Weights of a small transformer language model: no biases in attention or MLP, shifted keys.
Each number is 500 + 50 x the weight over its row's rms, rounded and kept within 0 to 999. Layers, rows and columns count from 0. Numbers have three digits each. The size before them is the row's rms in percent of the matrix's.

# layer 7 attention value, 320x224, rms 0.088, rows 0-243, columns 168-223
137:553500548477496431333547486485524534566511532425429460467506466541540461495544472518467465491555494542569530477411549487477531543486465463538543519548486477523515461497
109:438504460480479563523523485537406561505443519480471511527477501491521505482515541511628534498507420439508411534465509566473560521470567486601486516474480465559493514574
098:527543575464458487404469388524525489487413475454509471547505445525540496532459525540488416506527571456547488509557604440479500486512483498518510480491375512459540408530
111:415478516555509543539473465598451523568655495587443471461510520598493460480523622510550619519507406508476501510481477588417552529537505506521540479522411576436556575537
108:410489396488405504529517504459524501571507525545445501491430531517453559509474424554454478542582427470546520492467549575429529563414420518501509451539480482640575520463
097:535504541530497521494459447613423495504562504515534546572502514568530627492532576491572451603553498452441473399442495414529564394490498487490510519557558471464530510569
115:457487504421462558464632482474513530463465453533503509456444482477505405440496413498582466464591503484480570415439556500507436588517550483532516566423445647541504583484
112:593482528510558414440589534428594439503438566406471442461517394547509508486451412499519476544463534506527507494436551461536561534501420482579527534467606403510581447425
111:480553397394422511502506513481501497622596533533529490420454559431562459564519459559443494488417589567484452494566474513521550548503402474527449387478535463495481532493
107:482475516513470431526495614406562483504581527492526545448468482517574498554490394524556478480556414506455474569471512605507549531509536568511503529537522523505540417484
103:529498512545513490434478405478427492452526474449496477462526547497392507463561483490492545534573559547510529474434561499474496381604540523527489507523540422631457474450
092:478458504427532430524561502552439459454495513516509563481485509492522514431445516399462548546460457546523534581482455493524436550459398515441574561509468515492562508505
106:471552482546441504437543468453526550471483517459526514490507443504561538482427540440513542537510525498504476506516521519529426504487569488436551593478492493627445537487
110:580557543437507463446395400457521555471438499438552470465462511497559370462513452584431439541453522426525429490528439474482469566408504484508522527544416528512475607551
102:476520601509494515536458491613465477511564520424484486501483439561451548474484514490497445492422502462562442486572515476513436456561531484482482407487529436413504486522
104:451506481552544479477506456528515507468485537520481484528530544556429466453493596526444530516513529486568463450474518428566475440532455527472517476473470381597559516481
109:448512527576482491472490449530465591512459662509479510559539453480456512505598505574586433496554470542435478443375510467498499523626444453552516469525522444402498523567
104:456521482572439491525423547538528538397541483572465530554562493487536551536540522539504510544431408477503518512480463578545534489591461489475466521547453474459510579572
108:524393499503509464502521472486452612497444481502540496557516548551459517405491503453511511421518439521502560515498472539513490485447532374481572544467570550558503397583
107:531489611520483423510538468478599495459400436434481450434480549518480402578517487433517441554416527474504472502501488483486475467455461490500485543475526507449503430538
115:557551400457511583583444574469478368500463446482542456572542481495423494557437535392542498495416557444486438498530520510544493452546452473522446423516565586386546570449
110:534511480538551514506415426568474571540481476466528538616489509491547487513560521543557506525515493545505514560523396366507420451490537543473537429500382544548500511511
106:495458469452525456508538521483499456520497516488438463436348408547495428489501507459556469485469501457543519487484484509456436513495428526489557493484492521491499376449
097:596504524380425517491470560552491410499474567491460497453483471524458468475464518541517437479571457504347440472498495543557455587518546501517363416465510512519512487532
118:543447457520477448449539526467519424563454517528545501496581486496543543581513329483492412547534432502441511511540575470548532536450522442508417519541544547370383520479
104:572545512518443493532523475568458544531453456557516498439483519493471577559624541466573438458450442476522479551566526527487498552501493435407457542509496542503547592521
096:405444539547446459378606576486507518446552603451418467544394505501465543510497416518438477468517488485547543624470628495513414568545512534561508477497452507594492499504
122:592571424533447479476504481467514485526468479432458563580495522555521504606537514406560436505364360422473412536530490588415507466431548493482489529526467540389548470457
093:553517474439443498483458436534543448605472490503442571521425523541548457644541446523529494519438457469476514541516478623497496514509530506463486475455530552503511504507
155:504499430556469516523474480507498539536526475532512531551539524485546605463485435484533609567496511515417476554421422442469511430423506513436543457472547536463483452515
104:494403530431498449443421428463482568451605515474500472526489536563504499420375534480507524413533482490574448456517531445530526450475492430462562569433511479620515620498
103:435505405469470465510513555469533525543489489561527554427540499459509485489480435540497482445518528465550611507536534514557580515528546503509422468452518570469482467445
116:394488501624536512366491426531423572587481515485524490357542450434484422475531551514488605500459508447573431578532426462535562416461533523590571439533428435640519447552
101:535517489509450474617499457508435520435442487435483471494516512462483403630514546441537512487509461482434473420595454450491472406522465514542487544446519489572484492460
113:482478518453520438556527350504548561507480549521510516399507560548473446494480538517466478445593493453563515470607481493456413501492554496552523557475538441423542418549
116:489538385418461521544473436421512487514501461474599503432516546441398512559462379490436526459595543511551467422651490507491538469579551536496480595471657477490499572584
100:483482428575543472576486515551576443530545563496518485480452522473534444544507475619463454515532651478507511477530491612493444461577452611454480390501534490481464455521
095:482574364455511456470552545526486515494473530458477503586479536458544509544412481553473469460498478530443386526546551456547518527469421445473468508508459391563528583511
104:558528568465460493519588500527513497481444522561438423498501492564551454516460489448414477530481540634518525435457509473523480544487467413566564465500541538511532482496
102:461572465549516488483492382604483554635380456528534519476486455576601476601610536492547550486495409566479413471501510475580482567508507495518543481454540583532537440475
113:499539488467457437532603481585553484472451475559510432469509544511554567581547435522449594490417542482475459601489435437570486486502488483522512480471540458470450447451
113:479567581511600554470543412536532460546502490463463530523532449573480402558595467487474480534461549521454560488504473492570514356489523488555463539443424451463484543553
094:528505482478437500539434468489497561568557464541523483516439581568497508522559518441561447403487476541549549483560561497405454511517545501502513503481523447539455533540
102:601467506488502418528447481515519472450497498442451532470564493498607480514590554433510513533533470473532487504638485420500544531464501418505465526384449519582456441478
107:514468525533478439533452444508441549386443474501540469610467508498496548527480428470455511430469460445547536463535517530457402471546543576496456577495584471501513460491
110:469487421483499491456521548493534456620452513438592517402511525571456521440525425515464464556524497532484545493440517614467492547435523492505554510545491550494517462416
100:560555507411588517552456513561394461463447458538532469416541465454473560459476533428484548536484556514527411519504463597504500488416512507471565465486489448574424431566
109:503494417511412479548492477372543524604445466638584519530514522408515435558447535496436514587442606482513593474454433496508511499519481504428483492491451504508492491491
101:464465483530455516466445489478476527496498569490419496534424538496465488498516479475512371481529557533527473497515493439513554494577524428451472473495518551568516544452
100:548501450453535460508518503525456476452472474551534442567450471468496578416403426420590568545538458469452523293484536473447513541510466467473471556499459536545500525494
105:511556651488600459467539508473614504421503542498499520523462430495542443468474426533487451521363502487519556560523519494597535410432428522460517543555463604461530450479
103:472467527549487433520524518473485478509516522487454560500460609653492487456568442549463517487505423452517556470490464480500489585481446487567661495517485610459562539489
108:583480499510453447463399473372412541419490436492498497540481563478571579549470626451425520462457476507534588496560514548524554574486498496488508456471499534410537627609
129:471495446473536487532450306636522564488495550559547544528546401494512524412560527484513577517500542524511517497540502455540497531479541524480565505497451496542517514523
096:449546417474491545512539524592478469525502462523398551526541495498496470547542569599464500536563470546582491438532436505518469464480496469414530547465494589487448524599
115:531517431460446478556512568450513467493430488494443487540458480539559507569481480404519522509483504524456421479579534449507525478485457466427491615482502453519547481406
098:321450519565531473542522559600436519558459386464511502474448545505469477525510475424504523568462524482460530473529474386477493503475495522515550482455478495497472562611
101:461531401509537522607509463492583498458455527437552471469527488551494455528521542536513439470570514608442502407464408533530409411540416564501523466492518494442531487538
111:494497428485488506487588516520384516474479490502493562586560514500553476496536502601457552451486436518593522525492433504546471513548474559535440448424560580499536502560
110:532450542494459440460500361462453599474508506453440537586435615494528460496484597578578445478493441521432468476504498417488544453526451542412525512534508439469473576558
107:439465589508461466518508466610443455521499464489479475553519489549465532481588496508453365599400524376554537398486486500419486579476480462479630570527449501477608533530
106:457482412501522518535487468535438520522514476560549552578531554500518479492491580534465478510508556573416446511439488596465471481458471528445545554472497604413470561548
109:450501508452503478601555559527510465465469486549479450427527503455466625524501414587467475477569608479532542547509548583496505590596460546507448392541482530527371518515
114:522452442510471423477477527424493513502530500483452439539509435460553443514423486496463491475529423455562544566459490502523563534488472545482520504531569477486527490422
092:500612582500471426453480422423507461537546552589557531444544487599572388523471459450456553493513409508450556462481393668562507501458560503496505496501523384499456571419
098:454492517492514505557598443536517483587504493470521492515484506386454508515589570520491475511434482510594491511476395560496477511515522547443497424503416419464575478397
096:459498495511357478595362551486433482472589478527403550453476469550497434514555461488481513557551570383505599459491486447426540454512545559582535470545485551440475544564
096:488571543450476534542501479505544452446439566454524486391638517486489479462543555475460458534474470479480465439443499542446545477502543419474550447515486434520488542523
086:491513534472575490580543480498532455455473439498554457428443477549465468575418431451508554526472592409536507550490512500466509488475490485494522558393470516574596438495
099:506496454586461520535399552451508512505553468487538505538517422492504516534512487575480560535535538486537542413467524411464477463467472540416508528545467549537396466555
103:504532526567519472495494499480541491481368559511502458507508512528523454573570504547471461514508486446575517434502484516488527583485483404513441475582387562552399557511
095:499393501496515432441548517620484489504607482531465520571521512517478568532483454489504498437536493532511576505477559448504519536466438551642496462486483514487441557534
095:484485457436519484443509434554541440522450529498493503479463652541430471580469504522435513504483494512538530439439465487527419480618435564493551555569521421520524552485
107:565447398485470526418567431536538497487543508486532474474490473476520509442443487497404576497559547465464427469380552510568485543538546577454505491538456438474503381543
088:606470472500503503489534475522575441523406551423380537505439545471509613540596498458608548443572490500477463490497601450581526633450518549512462536489527568462515425401
097:447534473472486480606416562534530548381563525648541485515554551451437425424420499357501495580495531491529558481484475584504504364506476519470467491524528399596474558489
088:548492495515454517468491503443467399560497599577356555498495551438431547449410546531472434418478555527456528578582482416475528539551476527527497461520507408428469491396
098:486457572504455448522510573493511567516507424438532534479487387506584541489441501551537534497511591516465444497541471460535534501399469503468453537467497572447526378577
114:603456458404539463472494421444570476519437479468465475446498552488600524544555533519490453481465508507466458612463476458498568500462493464539483443505431509471491563401
089:470443446463441511447544501514475482459553466536547528616542499621579569506533497508492527554529492605604451476494509481387495473518438538470586528441602373447526448608
094:523492392487419494437506449458516483497516509501533557466489538465472520498430498474452548456515493595464473519574528540497467543520419447464521607537611468463591555418
090:468505540468446484477515469488574537513525507507476495477531460551517520545452466449525517446481521548614480530548571572500612429430498563514486476512398467541408477608
085:533495468569496465540526583442570476474495525545514501461487446498510468543449513503452416551548521424503424531554471511552529415451530489450423515450484576535395502491
082:473496482613505511483461432482423533478378484477496448496442515492534493505520499438515547560534528534429537568508508493520479503458584590387430566387484581407627526479
091:534573511579402412488473492536523512494478567493614520503388578490455491499518515515502510497459479492409437518531561537492542571560587532479504345503602504506576447565
082:536432448433412518529485487474684485440440597462472570453408543414489415472521533433545441456475429450429500528510584488489465525458551530552542530461525516585441548472
110:575548503511550501494496546557478491581520565547605505571555572553451473488559415453513431435543463541537397611516374548488429560383601491501516476466498539543540490533
087:481563484490573551526533562544480434474457455396542487605505309521516533478506471517536529594499517465471551570599706458488504498479465443494506409415561581469467519463
082:567525499454474506448488477530448513563629517502529509540620533506541451495522457536506493536473491457479523485596458454434487469483520454542595535565556469489466432562
085:478586473544494468498534496540426498511530439557444477444648451556509544494483544514453529557491555419578585493501434540451533511514487467540559453480556529527489471540
108:544508471523496487526444590511460471500425562503549523518483572578519528547467515523564510585542554553530549438555570547485510447544457468484481522570517519530446480459
186:635450544450572475425464438441472479531549445570446559476449504514543528380476502462397590459480439494451449578495511452546536596436488499558548543458470490566551434558
088:451538491482490427450529433515482531469495494474543428410474481422578549481519577462523491541485463517488550499446402482534468512529486570449513531517638488456523468389
107:449593494486515630552494552505475494589481391399517497517519509517576475385475482459434513535611555523440535515565485446536531496528450438498563533500527562432480610402
111:529550432442468587460525433472527493423589459540464472474495587531491405485521457526510493561436484478427459416471551464585530579592442477506500540514542418489475505504
089:465459599457518431554470456596436584444473590492485501529443502501543516458444451483503461554482483536529479622512561403452482570436541462604417461538435497493492452486
116:572505515466501563616528533477400436426507523539495475526535506476506510477469495518494579430527524563528516399426563533455444502532497522522465571473445457557439560461
115:447515453441630467459458484520600463471526490518558465569492553470516536511447511531459518500487532593447531503528499491572524550486507498401492468469426479447438513524
112:392539483458527459484576464547539443484552590410548559572579519468430493544581498480460475452503441497532452575496435552563501491492561504495482579585498362495548530412
078:537584489495474537527500535450493480454603475475487477519560507483567548500531490416438478500507563510508501451444487543533499616483453494511521515579523385466482403470
096:501481493455525519492567463436481442468541429505560469494470520456502440512485497559431530451488527503451525467410484460558502492511528562364554601508518506426499538511
114:469531462538483482501455546517544524423454618564474464464424534524464489545476451464541587500545557497473598586478543556532509489488523460494455505519530452524567480472
094:543516512592467486513428526456518523541470523531499544540571536506524513481531598545492515463414491519652546449549539477432480556443470463510491438519290499582494565480
098:440402536498436424570466509525523491415563555489510498491602520507559539480462501517521453455516562427456514469526470357509446457558487471487540464489565410517505537470
100:476531560539515464517394542523478424495523474430447563489614525499491534478600494521411530391441598388566576472434372547559493527521409553467492471507406499459511573451
109:505441514532507487512490503472566486497431488454465525531429555479538538460439430512559484404522409578503398447533641520505495505504498511457509447480426472562592571536
085:526487438519468454491551529404536487501519493499475493480512549533506501426447522482455511530601529661605497450432481523391526494497577491554487475437422501626504438560
090:567402533493434512518481526501574525507426468514531521506483565538531493449491522579595460466465429579528536464443591440410568590510519480487532494456492505484506434652
095:463575549481499620534534398447396516521426466538493489515480473529387533497491609538467526436515573530451417445561453489545479517513507478459500507458473432535494490507
113:489506497511487527531449451505493412530530463464484430475537469383455411523602580562483453502472631383490526505502402484449523501548430472510461461517500549458543640479
097:451509426527642509440587499496532531556442541524452508506499539482530433524488451497483407625561574424449580517553470512516560467534479480499552484479543566589446490495
092:446482497488566487478580559409470442554489508406575528527532520484502557547377498509473492441552424508568383425593415581476540528560413524423524516505508398541444511536
100:480530432462418608491622507496597558441495529527486476479492468472528530501449500507540514484463481507483464456528545426420547461570570487550560506461550473496540526521
096:444509522535539462468603534471600564541475577554530489455522513450354499477467526525384469554504385441570508583573588570473545568543490396556524450589490514473473481541
110:454527488470519537494608521409472430419493521537634532504516507447475533419508497447496556532509467520452415507462501435389466473508487479531509500477539529536558522443
101:592496650479389502526548495494561532515399501450574498505528415508476523467398588470466552406460468516609519449465532549484514528554541480432540462546433442590540484474
087:419515508532423473572452479525567463485520533510515511547474522418630498538453390429458540448474552412408508521459474427525582487525514638519504440445438466524534460495
109:539483486502475557452580594528452474562468459474634565569534546587509511529477498464482554511490606504424511488523455411401496531560417514513576542557523478489516467545
086:570503493454494413438561554537503517588504541500527595431461521487487551404490476470493529500498511501382444550503618472506421560512562522527545456484575443504522517600
128:476554448527452514601482551511572584498504549556562504551533510533466478554521443550502461609505520537513509501506512411505480458544503547447469464575536462431398478504
089:512635396478545583442662552438508560494591550468401474523587506462515456553505419546458539490520506503566472472422508483558470464558609475524489384562459347469521414539
100:394476449529546485421531510523486552515529539543619434542527457542436553445562470435594504557560489531487529469491506540440509512514456494450508613491599529490536483539
111:591467544676553503489499505522523565630520438604501464589569500559574542472505502530468445568547470551430486447597565561381488557533417479503549508526510418562474517410
087:542488363562545462507417546447426581475487514534463550502560458530551515459482582541476537572481512451537510487583518555514550432484441449566500489473490575526508543542
098:435524426547496476466417425545552468479514497454546570470444571439444446511496504588508435521459505486491519417468508525544498482565442489389544551525496504425470445518
105:591527441499536441554504455462515571409427402494468396490583542532470465460560527512431512559503528462502598461513565507516497550571556445524407522514484438416522447392
093:531536529395515467561605555421528521508333500467469530460503429530513570477511521503533578522545485548574426427515509456506531561379492561499486497522505476600476477640
109:537502545498452459482543516457616468488494468465506500490526458515658571471481489487502523512496431607484481422548612494453511580503488589526545474458392558472510516565
094:536483434452498434465489506558442438555518475488481541568532579487463489478470521561490541503546505585482518502423423584428396507499553548462494515546608546459479514505
098:500461481505410529514488530631468473458531420531345568639474530528491570507458519491536435498597509563419485497499516543471528376529562475469460462533466528460481518543
100:542522515499555515520537511551485472470406432442455510623516523564496506631524550418489579547475520509563530471482494512532493512467535571569430477496525423449494426443
098:455500670515468437510413481474546463426482485521464416531507511467502407465529446525477511504553536489564614525499465451411482422447508504496572514544543498606487591620
098:376571527510501455550477500521526469503539510524536513536411478610466484429582613538441485494507468550543522587535595609513432502474479408475528555506465509491565483430
081:537493525500546407420463453477569471515587489561527510523506400454453436415422393474423451441438489436530465594428505505468487447454458465438523482458385501496487553510
104:533563481427476576522608546586461475388479506528478526493493556514429441468494496440543510591523497487528538510484552489563476435497492531485440515535537538459502502463
092:470501479437468507502556551616483583584666520569525478493385484545500585440572505483471484511532532531461530481471505538436480420570456499533549536482468466442482515541
100:562566377478444607432503471435502502501560488476489471472538555459487547504609559466495459511485428509625435502488447456534453540480504613536470552574521591538447501455
094:517491460507573564548472489503518487587446428366594506551577513438569375530507485561487506442489480533467588447479361473463539555593414511506491477517477485460573513425
115:475508526481598458455630501599590514535596474508395507380462539593499405471558476546503452502506587533504545493528473493567493410520486535500475503496468469403422580591
095:535561471426534494460550473537494545417533473503548478457525453541426485618550432526530461567470492394501536476476412444559508393567543537491451452582417504488545525494
097:437535462413526502467550447526598537569555515481495544531453414478604488461579485498554494434538518559541494510430421428412440458548479479510538615495410470498523535552
105:495542481479527529437422548473540478498601496446433452470497477481499496462573478469434505504460566512529479482540541555530493480411444573589541450504392497453505514579
101:519498563582576462449519506529547503469477503468562490433434493527549503465444550593410496535605548513511578525483390517546471526464486487488533464495398504559554460498
097:445533434447631483525493534492507504566475696486542487557533424463483516487446459540516459448534556567461467456503441417537508443560512470545419463492543498511516482503
099:504492498583515550449487534455530471553455473545544492462463598590592464466517513485569507492531524604376446473479457504439528630518481591447469517468569560514545505434
095:477442449505542503463528537510558418462498492428552477572507538507507361461495506468513468483629516423425505449478423433423450429495575533537430475497548504561516410453
091:534497554511486541612468530556464511430511586509450435447546470585452459570558538472565554499454480502456534493525548531490475418494514438595506457467591594533495543440
104:513448527406493525519581496525525410476566406463475504508474483493560473453556565479538427609510556573436407518524556424461486435451465585519461537480494469415469558547
119:544482429500490489526552524553494481372533472486373475521476600490595444440489543548580484506583414522443479552459527577478453510534463535469519570478510559420479510543
091:572582486398584591548448455503493483561447395486501529558538490472547446421494555490422519563511512521493558400522463457513466488495425522497432519502440453374488532516
092:411569482480433602482416553368546456535462478552537568539557525601554490464567492524447481551483505533440512516329457533486526443476362559482443467511485538531436522554
085:454495477497566472402533523527575399523523452507401400450474512589443469516470519434439543534511553535492417430467513527514426557488471532509562594503532382529521482522
110:620589519444607478453499451428480495478496415489463511504495586582503595486514501475498521515579453480492496479535486507415517500480549567573514523519621479534514429457
105:425470482490436533567520578466432545497516491475472525465418471567571551598478532458513508430492475526449507543539610508536416482538533569444557431495540495549480482465
101:549399599464498513476477490514467569532397494475464479524525485577495545555432409373475434628509506527575542451418498516493501491516439510444545454460443499485506434490
100:490515494474501483615536545529502429500539520455460476464488518581484427523533524460418453499539542468554472509491606470565534564488535510577479465499599499538471507474
115:481550507405497455474520444511456504531566438467476482435394477460648477421595474490503552461524465484554483533464476492488613578423444522614482450437489529480494517529
101:519503443491505572528475509446484527518537524627476447520487514424515485535455610475540477423552472576465394449570570489485516524529535496452459520544445581514521590619
095:325449558535519433506527524538471502559626451509547513497542535514469378492457494536520448432446500480486486505543465490546534458589506450383513452476469497384531566491
099:608461618551587486503524529511526506498485491467495465557421472547452368465451457472381397437462511450429539464509451516553516442447458491575486405493507525448455592400
093:434496528519465493490572531444474550513501478406428535542483499585518541472675525555468459452466561490488467498584507466509549509503435384533447538455384449507470567524
102:504484460497376531585495506459531476484482541490493480564513551506451435546506530562438506511484520590452500534559542556478509527540516469526391485514557476461487525464
094:499488438622547516557515489470470477442388375479643521487571485446517478533560450426594511546462513531486556423482474504510465435501486499439521497491532458554503494440
094:463469446437448522548525488441512514538484448470541482463462493497487486490520508438520410592576596500483453491474464422368522504557517512500500527520571565523495435465
098:494523432463477429523543529549553488445575559447438483517554522546479438476482430507559549548479593588484494550536617434505573531502438576460543486447499519377500540567
095:429516499462496448510530547545479508591513501487462437436447424554522642608620522495523527413535509526480600466478543453507515527516596470534498490516458541457476448499
092:481525500560517522477493554584433566498453639500544554508532502514395531506537476495488499557442630491493685519491561450489463528473442462534603351468489455531523556514
090:514526478520562470438441491480556557529480458452554542535502463535673568393478608501533466501447487614534394440523414483513520483541528533604455527468592512595513449441
101:512481449479407484554489542491466565489520591479447468518453566445544530547500544527532416492491513571601538503557521510495536538547529483577463490444431526584516458518
109:481512474493505558574420469526545439381569474500490469489544418469484457465494511421542473535474559438478385513466488516534497470516477550449486507508580463447468453491
123:546494566512476530518420397611420527459529524564553424527510488568514459542469536498479384503501517429474523497525543466532476364607458564467503439516430423423496454527
099:359430542471461500445465551415495355490422532640570498533509599530448565538546542460398509487559545467492545416493495531489444500492481516489577520452503575404436483486
099:443503510575514487388504495505396520471529488544515596451405529550496561445557531472535501442487424476452339525555459453455436492520525500511483505507390453489405456605
119:477460510534494587593421514538412464431584538541467447462512541513419449460505437516475545490506466437478549535571506510431457499486494511424561511498573547403534504500
113:471471509537460490565554548559524485509549590512497463348524494537462517593518514521517416525482513389488561522498559552519436437621557492460459448576536507450452475439
100:534555393461470514504574558438497552537327462545558558403555469483563581508543492476536454492552570568465505466441568605428519507533528533538534468547560575496480461532
087:555543518487442502570456482484524501377492453529516581472526522549492445433535434471463520530391488452492427534520481559501393481415467552469498514470566525478562430433
121:520521514481504510546527491522495435487522551566460415534442491502503404485549482402472457502581583529549410538615477445502496475410548513559499547463602409517510626536
091:567506527514455563536436540520477517451427523523524424582459500485490468511438529505501514539420532497527475472364506496480481482506412570580470495526419460546446518460
103:457512502511466517477576497614489538555504441539476479519522529590532449572529543495598441488467522525473416601495437567585525559529539452516593530500406563377519611472
104:490511505487557513415486528541534472621483530557405562435527469509460502522521431466516445527535421519504484542462547543497512441448476631564483481476439581610490604542
120:588485559535473440474498541496548566449376491467504525599432542492561569467442459453625462547538520592552565454443509545434439544505493501502544552519407511571493432528
098:509437481539498503459462529532396555484556357457483495529494650479502501509501587470510475497483444425504578544539502530473490564511416451438482438501552462553534489419
089:518532501444473444468509497450494574486604470520448436465469423545502505434577445455520472466434557503487421492439436533451538525551462496425418502486516522497462452568
094:615432425522537496450589472432529485446493484507527536376528577491510415436525531510582454472550543523438566586536454487427458544503501445467588525476510482512496458456
091:627472446484502546490492533585493480541509493596469510506498517478523477549420501430473486469460413350428444548538479447493494451445474436598486500451544435489511517477
101:549494474429497490543543472497557429638402603554595517494471543558537504564639537480418539427457472540475522466524570551492447476424434517471524626462569540506498547549
093:487510441552400503524499479463488497481502504590518445600527470582535468496578589473520585516475491456575533418503485475517480518463450461521528485517426455503564475385
121:493472463496498544539500448543321474455587486532464476585482501584472560433463484509594461563579435487498369474542490421482541476543494513449493552516549444495379500501
096:540572573493461514593437507400538475524566536412521457441549456492514503478517474466464492446495534468499515456549539526615583518452460485532525447530526516487493526457
099:464545558438479520514489470514480551600527502498547514518486424496520704472584458586410518558448568409518537490476549441528555509507525452520455436525373473462468583429
140:594446576588526477454446501501553610381481565460470502642484495515555517524529532501546510581537432514578541442432486491478474566512460533520547538574404577517484499471
102:442497501565517545491511441498490481503504517491482503656520595499546469537518466568446542442454546561511573440525564491561499426411566533494506435472549469483512574431
090:521444501448496516557391508537546513540546560580432540611580452550549464480524604558620491371501413611550521514454553401497533482576530440498497492501534438454549517563
098:511494468538529466525368438526438433491465475445475445526397500479495576446481479480452442539526529435498465504535469519468459482492454486451423481453507444532593493634
097:594570438547473562536444566534352481480551442503554474591486523374616512537520510595527512382478469517554527564434510480385529456438497492535466527496483550491454486435
117:541466464556568471476533536552461521518485457569439429495505501609453506499554526488526506514543486604511460534414467517493571540529562431510505492542488494563528528488
100:643486511556491520487497489549434578547387526515445500534489406516506453457470577540523465491479436532522429484629441418584463480467481527486585376466487513563488472538
087:494485488518497539542488508534430505620486462624507444504467480594512574504505422536485426509482472578535480571447477507499420507522507467481510488528539522471411551460
101:499530529516496498515453537479470485477444543499494535497433561457549481477448458494487506511475456476556560531559512506616438477433486381493449485498434489500547587408
100:543540479514454555564497533470468611571566560516532475560617415459519435593521555547493579508392459415544484566491536543546542371488512504510515505479482628569464550520
094:534500504452505390486368487453623512517499492481401552547473486470498484476494438511519501455497516508411523523405592514517483429450536546489583509503519543583546422392
101:514625461554467461501491612478560533477579470469461567505527570517475514544594511481633541600545469552463506500536446625524524572556454546514561483533518567490559520565
103:522529536456494462469409520483532507483430523433515473571525524477482537449491547506554599518380481570520508479510447409490522522445470599537509536494444468539591522476
108:435522443513519560516470389491459554513474496452502530527508497528454446526609578459518610469432411452548614520483541378525520577504438470490522497512534489441612485582
103:429563470364537454366583516395524468551456467403514555443585545546514541572492491511494496461490599532489540472456527456418606529515610471540472514497491521534653453411
106:540547590540423455529399517470543473482431443457509574521484379513485469440515412550366551532501497445528425514515540434574453470485490593518534519486487510532534521525
102:509449441524460499484516526516551605561569547498538493499495468525522531578406567557494525491554416603505469596544438381494486485444472464586571504479492439474410524488
098:477521595472460484463444407489559563487529533468467537463447565437519568554446538471481540592472551499523395511565406524495452538538527581496540403449496464428555662504
094:487549427419514533569476445547394396458488646516489458511446497503571452519475512398515449602396479483551327552522494537496505489484495441511436536453517464482549601525
101:449445544587552534484511548503422511495563431456441521435409436470412542601448642521565513471468529550523457436472671487422528482471419515485467491558565529452588488505
088:445476453540587528547482490582444470520425558432561559502507540398516526567582495561476534394484514597450498463479424530534475475491426507473453447503540450541499478463
099:472480487522508505513541540545528494495573466454489444509502480350567630525456536550520451425579456521448503606520443492444450579455491601560509531534443491483467466505
107:499532440515448445455503484470539423513428448463588501417502538522489565518511519467438499421593550462493478465554595589490538518484523504505376496517564512502509527431
092:413470523486505493487565506552590431580395469471497464493544571540529470558514481412616427491551497489544572467476501526458532507496531524473479448478507587438524467467
089:478565515531450485508486431608428547562425482539506550444460429505600503518437472498406518459509527474540449499478512425472433520482489435498596559453492472652561544519
107:531446502416527419521563514484566487339470543520525486504539500521518502504504468487555491523461422395475493461458544516464443500558537432466423514475480480511589453460
115:499626520557550465467467500531516496505494509489512521518591506550512458493445545544431554427462456506561637550566477553589522580479484538519521486510438391470533499542
094:483445596506523477455594439480501563437457535447521488547490553437397421460425487564568537484531503432514514544429592497547501378472533530540488449511533566527514602448
094:477481489503431533396535527530467563529571554465473517692488462466557581546560390606504464441487454490494565519512421497643543523533447546483530486516519471485455646614
099:477551570404481438493573499418479506548447587466439450424547359495523385493545509543415539491434534433506466548534518456474517450436491439564463530556447498514434540509
105:528527501422534531539539551466506483524475507495548534554501485528496457458514473631422489603487500463438533468386565506614525454564488533474615477546452491503523461532
097:391495467511454514513591492513471559551495547395479500534501457542516442441494493509485514523590400479555591396514435427603571501507456628474420574429475477521552533555
095:432501519518511390497473519547524480514453471431531535434454548509415554515504438472389485487496492547504512546490478541443522540431469461517472495535579476517494473451
082:475492613586518489544609491627582504486521545554585512472614637477485483623491418453437528550424544498540463439479581537566474546496520522525471499494601497469461455379
097:533398473468396498596477506434498396455505494465564483478519438478472569409474408493634444479506554420355396457481494577544485556513517452541476512473423552543595444458
109:527511586487472544518437420443509574582618524453520486508523444495482502556544527517569513545474428496548608539561534378460428497528478448478565461568497479493526580602
101:521524457550478385561491460462513470549540491471440486551491547498525445493465579475542529479500505555490519541455630492489420484464478515459482472479546512443529555497
104:532556477484448467509519506522535566482450428422548464479416496293554541410508557472491488476483453506365500493478470461513505528532417504584527499508420612487513500439
104:626493447476515433396508549508539546450468482488555501502493459399507618503421376465562557455540534481470493330502424422466574491540542527477529567526421463490553446528
101:509511494492499601512483500545512524562534487553605449555618529558484555459544468528549525474446372511550536535489563527505530540510569438503435480503544537497537621500
101:602534453493463482395526559450413536587490592523383490512494469540480472405505543534537575489539446509543544590504581428469523478377449436504597587510413496460541335592
100:451492549538502502503438486500503365480489514560530442591522464539437469551529535560514488462504411530460499540456492607527567545483532509551389474455361458475591509507
106:584539602516481531394513463520500497344546502475535531508468500467485468469524449487598482508509482561488594494583574454488513450472488440444497546540445553525477505538
098:394497530416543469535455531508566462481589466526497448420415523533436509450581520435486592485445614562516531474512476424550497418500518580459529396493507500415373480552
100:532502430493537478491516478482597490456449534470524484525499586407427475494567494389497485558487466487507459522490518499473506506497575542603377475541537411508503460483
102:426505455530512578495502506479618464418460513521570491438547517436381458494532416468487520545464574566510569527499548568540449449577571465579460582501463509489555519412
103:468476458569460485402557509571466501462503412504504467468574581489545500440528418498513580535464544437634549416447501424527502520456481526464494456497570463546533500615
092:514490478544503501518564500480524450473451519502445478502551484424540473421427540620594480480474490534441544471524386511481499605430563536530519536537460503589518442463
096:430509452567517540591395580438464478372471538426524424514461474562489475452423533471414645498544447514437529355433517457568522468510502478494517550449469526607492526508
092:413516440525488490542540530543386582467551470427457524496432443459522513439520588505470460429569543564479518452476594530475494552514522591514491504491492479470527500451
093:520522439474485539509500466598673464499520586541440511489481466505489542471463452543581503533466478498511452520530451424613427540527529432515530529516536607464479468410
116:547556468383466495499575480432588545495534583578563524441507499537525485511464527502519481536443529589490467475570598465597503433502490561539496565568645474569472489496
097:517554359508529544501487506470553452443449487568480467425490466448615499481494506504554494517549575569376492476391605498484441504555468539455606497511426487519507429517